{
  "vocab_size": 4530,
  "init_std_down": 0.0157,
  "warmup_steps": 200,
  "max_steps": 7538
}
Each number is 128 + 24 x the weight over its row's rms, rounded and kept within 0 to 255. Layers, rows and columns count from 0. The size above them is the row's rms in percent of the matrix's.

# layer 4 MLP down (transposed), 256x64, rms 0.225, rows 146-170, columns 0-63
size [ 78  80  80  84  78 113  76  99 100  81  92  84 123  82  76 139  85 102  77 109 127  94  82 120 123]
[[157 145 159 127 122 149 114 122  99 131  98 155 109 124 140 181  91 126 125  87 131 102 129 119 121 125  92  93 133 140  76 133 120  97 133 123 166 132 130 134 135 118 133 126 143 106 112 179 131  86 136  89  82 100 143 163 137 121 173  94 164 124 138 121]
 [122 144 137 136 155 139 141 144 115 167 118 131 120 156 138 147 114 111 138 130 133 169 117 145 142 126 183 159 130  86 107 123 130 198 112 118  98  85 118 140 129  97 170 178 107 139 127 155 146 121 163 109 165 136  95 120 165 152 115 129 139 120 130 163]
 [144 119 130 149 124 127 127  99 139  94 119 155 205  85  82 141 107 116 145 166 123 136 173 153 126 147  85 144 112 132 165 140 105 111 121 137 134 108 109 114  88 149 102 167 129 104 141 120 145 171 139 116 149 141  89 155 107 116 139 129 116 146 126 146]
 [150 151 124 139 152 124 120  93 102 143 133 136 134 117 135 115 111 163 125 121 108 153 146 151 108 125  89 164  91  89 152 134 105 165 118  68 136 156 121 126 120 138 102 145 124 170 188  86 113 156 139 122 125 144 106 153 126 145 162 121 145  72 121 118]
 [125 167 146 127 125 148 130 161 128 106  96 164 130  84 160 180 105 113 118 123 152 165 137 120 144 141 127  90 122 187 125  98 135  74 133 134 173 155 146 155 145 123 136 114 128 124 120 140 145 131 109  84 111 134  97 128 156 153 110  92 138 162 125 143]
 [113 124 126 134 113 140 176 151 131 131 154  89 133  94 173 124 148 176 111 138  82 105 156 165 143 147 119 138 121 146 156 128 113 107 129 120 127  95 112 109 148 154 124 176 147 114 111 148 118 124  82  77 134  99  80 107 164 121 122 122 117 148 110 136]
 [127 119 155  91 113 114 141 140 129 124 114 141 112 104 117 149 121 170 142 125 120 161 150 139  86  84 122 105 128 130 126 127 105 116 114 115 127 157 173 101 123 134 156  81 122 139 145  85 108 140  92 134 192 128  99 100  95 118 104 112 118  63 135 114]
 [188 114 130 125 151 130 151 136 115 126 119 113 116  78 158  93  95 145 123 115 150  81  91  95 146 149 121 170 137  88 115 129 114 143 123  92 107 129 121 167 115 110 138 166 103  99  99 132 128 145 177 118 123 128 120 116 134 180 126 144  95 127 118 143]
 [151  87 109 145 127 106 103  88 136 130 136 121 133 125 125 130 107 143 128 119 153 149 131 157 122 122 109 166  70 106 115 165  98 164 117 127 146 164 171 186 137 123 170 144 117 139 168 115 124 145 146 125 153 134  95  95 115 140 116 105 126 122  71 137]
 [180 119 124 150 142 115 139  85 116 143 181 135 142 106  89 128  92 146 177 154 131 147 171 137 120 181  93 145 107  92 136 136 102 162 101 107 129 123 142 100 119 153 150 132 134 127 137 118 134 152 118 148 180 147 129 121 130 133 124 134 128  87  94 126]
 [137  98 133 162 178 153 147 138 142  94 119 100  72 159 106 130 144 112 124 142 145 127 142 146  87 128 149 139 118 107 131 117  94 156 146 131 100 120  93 100 110  99 166 157  95 132  95 119 166 120 123 135 110 159 134  94 119 139 166 171 124 112  94 124]
 [139 118 140 115 143 114 116 105 107  97 115 119 202 102 147 177  78 146 131 113  86 127 157  92 150 141 114 143 142 131 154 147 160 149 166 127  82 141 107 117  94  90 100 116 117 137 136 127 116 141 120 125 139 102 131 135 127 157 136 142 137 102  97  85]
 [140 124 150 112 107 123  88 114  92 116 139 113 101  71 176 113 146 127 145 144 162 158 140 146 115 123 147 131 104 179 140 161 107 139 149 103 119 108 123 115 129  83 141 153 178 147 141 114 105 109 126 131 137 116 124 144 113  85 123 137 167 185 150 125]
 [172 137 146 141 130 126 175  73 122 150 152 145 161  89 101 122 115 159 144 123 127 136 172 142 137 164  79 137 135  89 118 138 110 123 137 121 157 144 130 132 142 117 130 121 134 139 157 138 155 155 108 136 169 117 164 121 109 146 123  80 108  84  90 111]
 [129 127 120 157 134 122 134  53  92 131 138 133 139  87 106 137  89 167 141  91 118 166 202 140 110 140 123 138 112  97 133 136  99 132 130 110 146 119 106 125 105 146  94 134 127 151 164 133 122 155 134 120 155  97 106 150  98 124 128 136 105 117  96 104]
 [150 140 109 121 113 129 145 140 129 120 124 126  86 143 115 156 133 103 140 128 103 140 142 142 142 187 150 130 165 118  80 122 139  97 118 114  73 150 102 114 133 150 138 109 138 178 175 124 139 133  80 158 159 129  79 125 123 181 128 115 126 144 157 136]
 [136 146 107 133 121 136 183 103 150 121 167 121 134  92 137 131 104 130 145 107 139 176 152 173 123 193 105 116 116 103 117 130 135 126  75 132 118 118 133 131 126 175 126 116 114 132 175 133 122 109 125 103 146 121 143 110  92  94 117 137 163 105 171 108]
 [157 158 109 119 135 146  97 119 134 130 114 118  75  82 164 103 140 179 123 135 155 159 111 127 132 108 147 182 140 145 113 134 132 158  96 100 122 133 154 125 122 144  82 115 116 110 115  96 120  88 148  90 137 150  85 138 104 129 146 130 108  87 139 121]
 [117  88 117 104 161 156 160 126  97 140 128 157 144 104 103 127 102 144 130 148 136 110 143 145 104  90 116 124  52 156  88 154 120 142  72 107 126 133 138 124 108 146 107 123 137  90 160 117 155 113  84 118 153 124 117 120 101  96 119 129  96 147 123 132]
 [101 155 112 127  97 113 175 170 146 156 169 137 131  88 149 147 166 125 116 129 130 192 152 123 101 142 122 154  89 114 136 144 130 108 116 148 128 138 117 152 124 100 156 128  86 151 130 111 101 122 104 131 168 113  89 166 124 152 118 105 136 121  98 117]
 [ 88 120 147 137 108 135 111 147 151 168  70 121 126 143  84 134 115 135 101 138  81  99 135  89 142 136 124  79 130 145 121  89 150  87 146 162 140 130 123 104 114 128 107 122 126 113 113 150 155 114 125 164 102 100 163 109 152 109 113 131 155 164  93 111]
 [119 122 122 160 182 147 150 124 111 110 112 136 103 133 132  80 107 148 120  92 125 112 102 103 125 152 132 122 102  77  95  95 105 185 125 121  72 103 106 108 112 133 102 121  95 109 122 121 123 145 157 126 146 148 112 165 160 135 141 120  92  97 134 120]
 [115 112 133 140 158 119 158 173  87 172 141 143 145 155 108 153 103 147 130 170 104 133 109 113  90 148 143 141 130 111 125 113 135 150 127 112 127  70 137 109  94 104 122 119 109 136 142 118 103 150 125 179 113 112 130  83 110 114 138 179  81 152 135 132]
 [134 131 132 143 152 124 102 148 112 152 130 122 136 129 155 124 134 137 150 127 141 111 189 155 122  99 173 116 137 129 121  96 125 134  92 161 132 129 108 121  75 100 167 158 117 133  94 151  70 132 148 148 155 132 134  86 142 150  83 112 176 133 151 112]
 [110 102 151  91 132 123 114 144 154 143 102 109 123 127 151 125 113 146 141 146 122 148 102 114  92 125 105 144 221 134 143 128 120  98 138 132 128 147 120  64 165 136  99  95 132 117 122 103 131 162  98 144 145 158 126 173 111 114 109 124 146 125  97 122]]
# layer 4 MLP up, 256x64, rms 0.23, rows 147-170, columns 0-63
size [ 99  77  81 103  95  93  90  82  88  99  83 117  77  77 113  71  91  79  90 109  92  90 110 128]
[[123 132  91 147 103 148  81 117 136 154 134 151 135 101 154 121 130 167 127 156  82 155 125 106 170 142 157 120 154 143 106 148 128 175  99 140 137 143 129  76 134 121 100 144 127 166 103 115  93 106 166 114 111 149 111 101 142 131  90  90 113 146 137 110]
 [ 92 162  88 160  87 103 129 129 134 141 139 128 115 114 155  83 101 147 121  95 106 119 160 113 121 108 143 161 155 131 131 158 109 151 150 163 127 130 124 144 126  82 115 104 146 118 128  98 178  88 101 134 113 113 160 106 124 135 150 169 169 119 100 131]
 [117 171 138 136 139 130 115 120 110 139 155 110  96 138 129 100 122 105 125 119 114 141 105 104 155 124 106 101 117 108 124 181 162 110 143 155 161 119 147 144 101 141 116  67 125  90  90 123 170 135 115 148 171 135 129  71 143  88 123 125 141 115 130 174]
 [129 151 160  88 140 142 152 138 153 129 122 119 142  84 115 153 137 137 118 148 153 158 135  93 134 175 194 136 115 157 149 119 152 131 127 131 194 135 134 165 172 134 100 121 137 123 125  78 152 133  86 126 102 100 110 122 133 132 116 111 146 124 135 148]
 [ 87 131 137 175 174 129 151 118 190  94 123 137 108 122 111 135 136 143 124  96 163 139 125 129 111  92 141  69 130 135 104 127 130 142 108 127 104 151 113 160 115 143 190 139 121 112 145 120 159 152 132 142 125 116 119 121  80 122 157 157 145 129 153 104]
 [140 149  85 156 113 122  86 167 118 151 118 141 124 143 129 167 120 130 164 151 112 145 116 163 105 117 141 126 101 157 144 124 150 149 141 124 135 206 128 107 126 105 161 104 154 129 139  95 137 134 188 139 149 117 144 113 159 112 146 141 145  97 123  92]
 [100 159 108 153 123 114 177 128 117 116 136 161  97 130  83 109 133 152 140 110 113 115 119 134 127 149  73  82 102 152 143 135 143 123 156 163  82 162 112  80 166 141 158 144 123 135 151 135 141 125 136 103 108 109 114 137  98 104 133  96  95 148 150 133]
 [111 114 102 160 124 120 152 106 127 174 140 109 127 156 144  92 121 128 137 135 128 144 128 147 144 120 135 107 124 108 101  94 163 131  96 196 154 140  98 128 153 160 188 143 113 118 130 141 138 189 152 122 117 154  98 132 144 105 163 155 137 158 139 139]
 [134 125 134 102 165 141 165 169 123 172 161 160 102 113 113 138 110 124 137  98 132 137 170 160 112 151 124 101 147 116 149 147 160 111 171 179 135 180  92 118  91 126 112 123 150 116 151 125 122 140 124 127 135 138 103  98 154 131 135 165 123 128  77 126]
 [153  90 121 169 161 155 101 139 170 110 112 134  91 146 149 161 110 122 148 121 130 166 147 127 114 142 125 142 131 155  88 144  82 126 105 130 126 164  82 101 113 119 125 143 142 162  79 103 127 132 138 100  89 135 133 128 132 103 183 141 128 102 139 121]
 [ 67 129 123 194  72 145 124 151 168 127 137 140 135 158 122 105 135 139 138 142 153 120 127 119 144 132 125 149 108 127 128 129  96 182 118 173 128 120 155 135 119 139 153 119 167 149 155 118 136 140 137 168 144 148 133  81 171 129 139 115 126 120 136 167]
 [ 92 170 136 150 143 152 121 124 138  82 131 141 137 148  61 185 129 116 185 103 106 114 169 113 144 106 122 143 127 131 135 110 146 114 134 139 149 133 103 118 135 146 135 117 154 105 111 155 124 131 106 128 116 161 103 138 103 162 146 157  88 169 107 118]
 [102 113 154 106 111 120 132 128 114 139 141  93 115 133 108 135 166 108 124 149 139  99  86 131  67 114 129 149 143 104 121 132 194 126 132  85 129 141 114 120 160 101 118 121 101 104 156 180 128 117 150 116 155 130 151  99 117  80  92 108 101 122 134 157]
 [ 87 130  90 124 134 151 146 133 147 134 119  89  73  97 125 152  89  75 110 128 117 116 102 134 148  90 172 119 171 155 113 114 126 109 111 141 128 173 154 150 131 139 119 132  98 137 163 105 102 129  94 107 139 125 124 117 130 121  75 120 110 109 106 121]
 [125 107 183 143 148 144 105 119 111 141 134 177  82 104 145 135 117 135 131 107 194 166 124 148 106 139 128 129 110 143 125  85 156 127 141 163 156 146 117 154 111 111 161  78 162 139 173 118 113  92 128 132 109 109 156 134 144 113 123 108 141 134 141 148]
 [124 134 118 133  95 113 151 108 159 127  95 100 118 142 104 151 131 104  87 157 164 138 109 131 110 178 106  80 118 103 131 124 108  89 116 127 155 122 172 101 102 141 151  92 117  95 133  96 113 114 145 157 130 112 170 161 162 109 111 136 110  99 146 147]
 [114 166 108 133 116 105 128 162 167 105  82 120 103 151  97 103 114  92 149 149 117 101 117 141 105 166 126 156 114 159 122 168  99  96 137 154 161 155  92 118 135  87 142 164 136 132 133 138 145 127 133  77 157 119 135 136 117 109 174 123 102 118 136 113]
 [104 135 155 119  74  82 164 137 123 111 150 135 107 173  89 108 113 108 125 121 154 117  81 118 132 132 139 103 160 133 125 135  99  91 111 134 178 131 119 136 143 116 150 110 123 154 138 136 136 126 105  94 106 100 113  72 170 131 132 134 102  84 123 137]
 [ 95  78 129 158 181 167  88 150 155 101 140  88 140 168 110  98 114  94 112 158 101 111 134 136 142 127 168 133 152 127 123 131 113 124 109 113 140 117 140 129 120 123 153 110 157 118 102 176 140 100 159 130 162 123  85 116 125 129 141 120 124 116 148 168]
 [143 124 151  82 135 133 134 127 154 158 130  84 143 121 114 149 152  99 148 138 118 142 119 129 139 133 100 139 141  81 185 132 126 162 113 148 158 100 153 121 148 139  95 159  83 119 134  74 169 117 109 121 133 100 120 114  80 125  96 132 158 105 148 112]
 [191 122 153 132 100 135 119 108 150 147 133 118  93 126 100 188  93  97 141  80 117  90 133 116 132 128 119 151 138 164 113 141 111 107 129 139 153 114 160 173 108 131 133 179 153 138  84 133 145 125 128 144 126 104  94 128 132 157 149 113 100 123 109 130]
 [126 111  80 130 160 139 107 114 109 132 125  92 104 109 123  82 120 113 125 139 157 162 130 111 146 155 136  94 124 118  83 110 107 129 148 142 137 120 128 108 162 127 135 165 142 136 163 111 104 106 139  97 140 130 152  92 176 113  83  97 146 151 184 106]
 [ 99 136 150 110 101 134 144 120 132 112 130 117 119 108 149 132 122  91 130 112 132 117 107 113 129 153 124 131  92  86  88 123 163 114 181 140 106 119 154 151 184 133  94 118 130 143 145 155 126  67 138  99 102  97 109  99 134  89 146 157 108 152 139 169]
 [180 132 128 115 167 134 131 124 113 127 134 152 129 107 102 165 135 133 140 141 134 132 149  81 115 128 101  83 157  63 113 114 110 138 143 125 131 142 144 137 144 100 117 181 129 139 109 177 116  92 118 155  92  96 150  84 134 126  99  92 125 118 124 116]]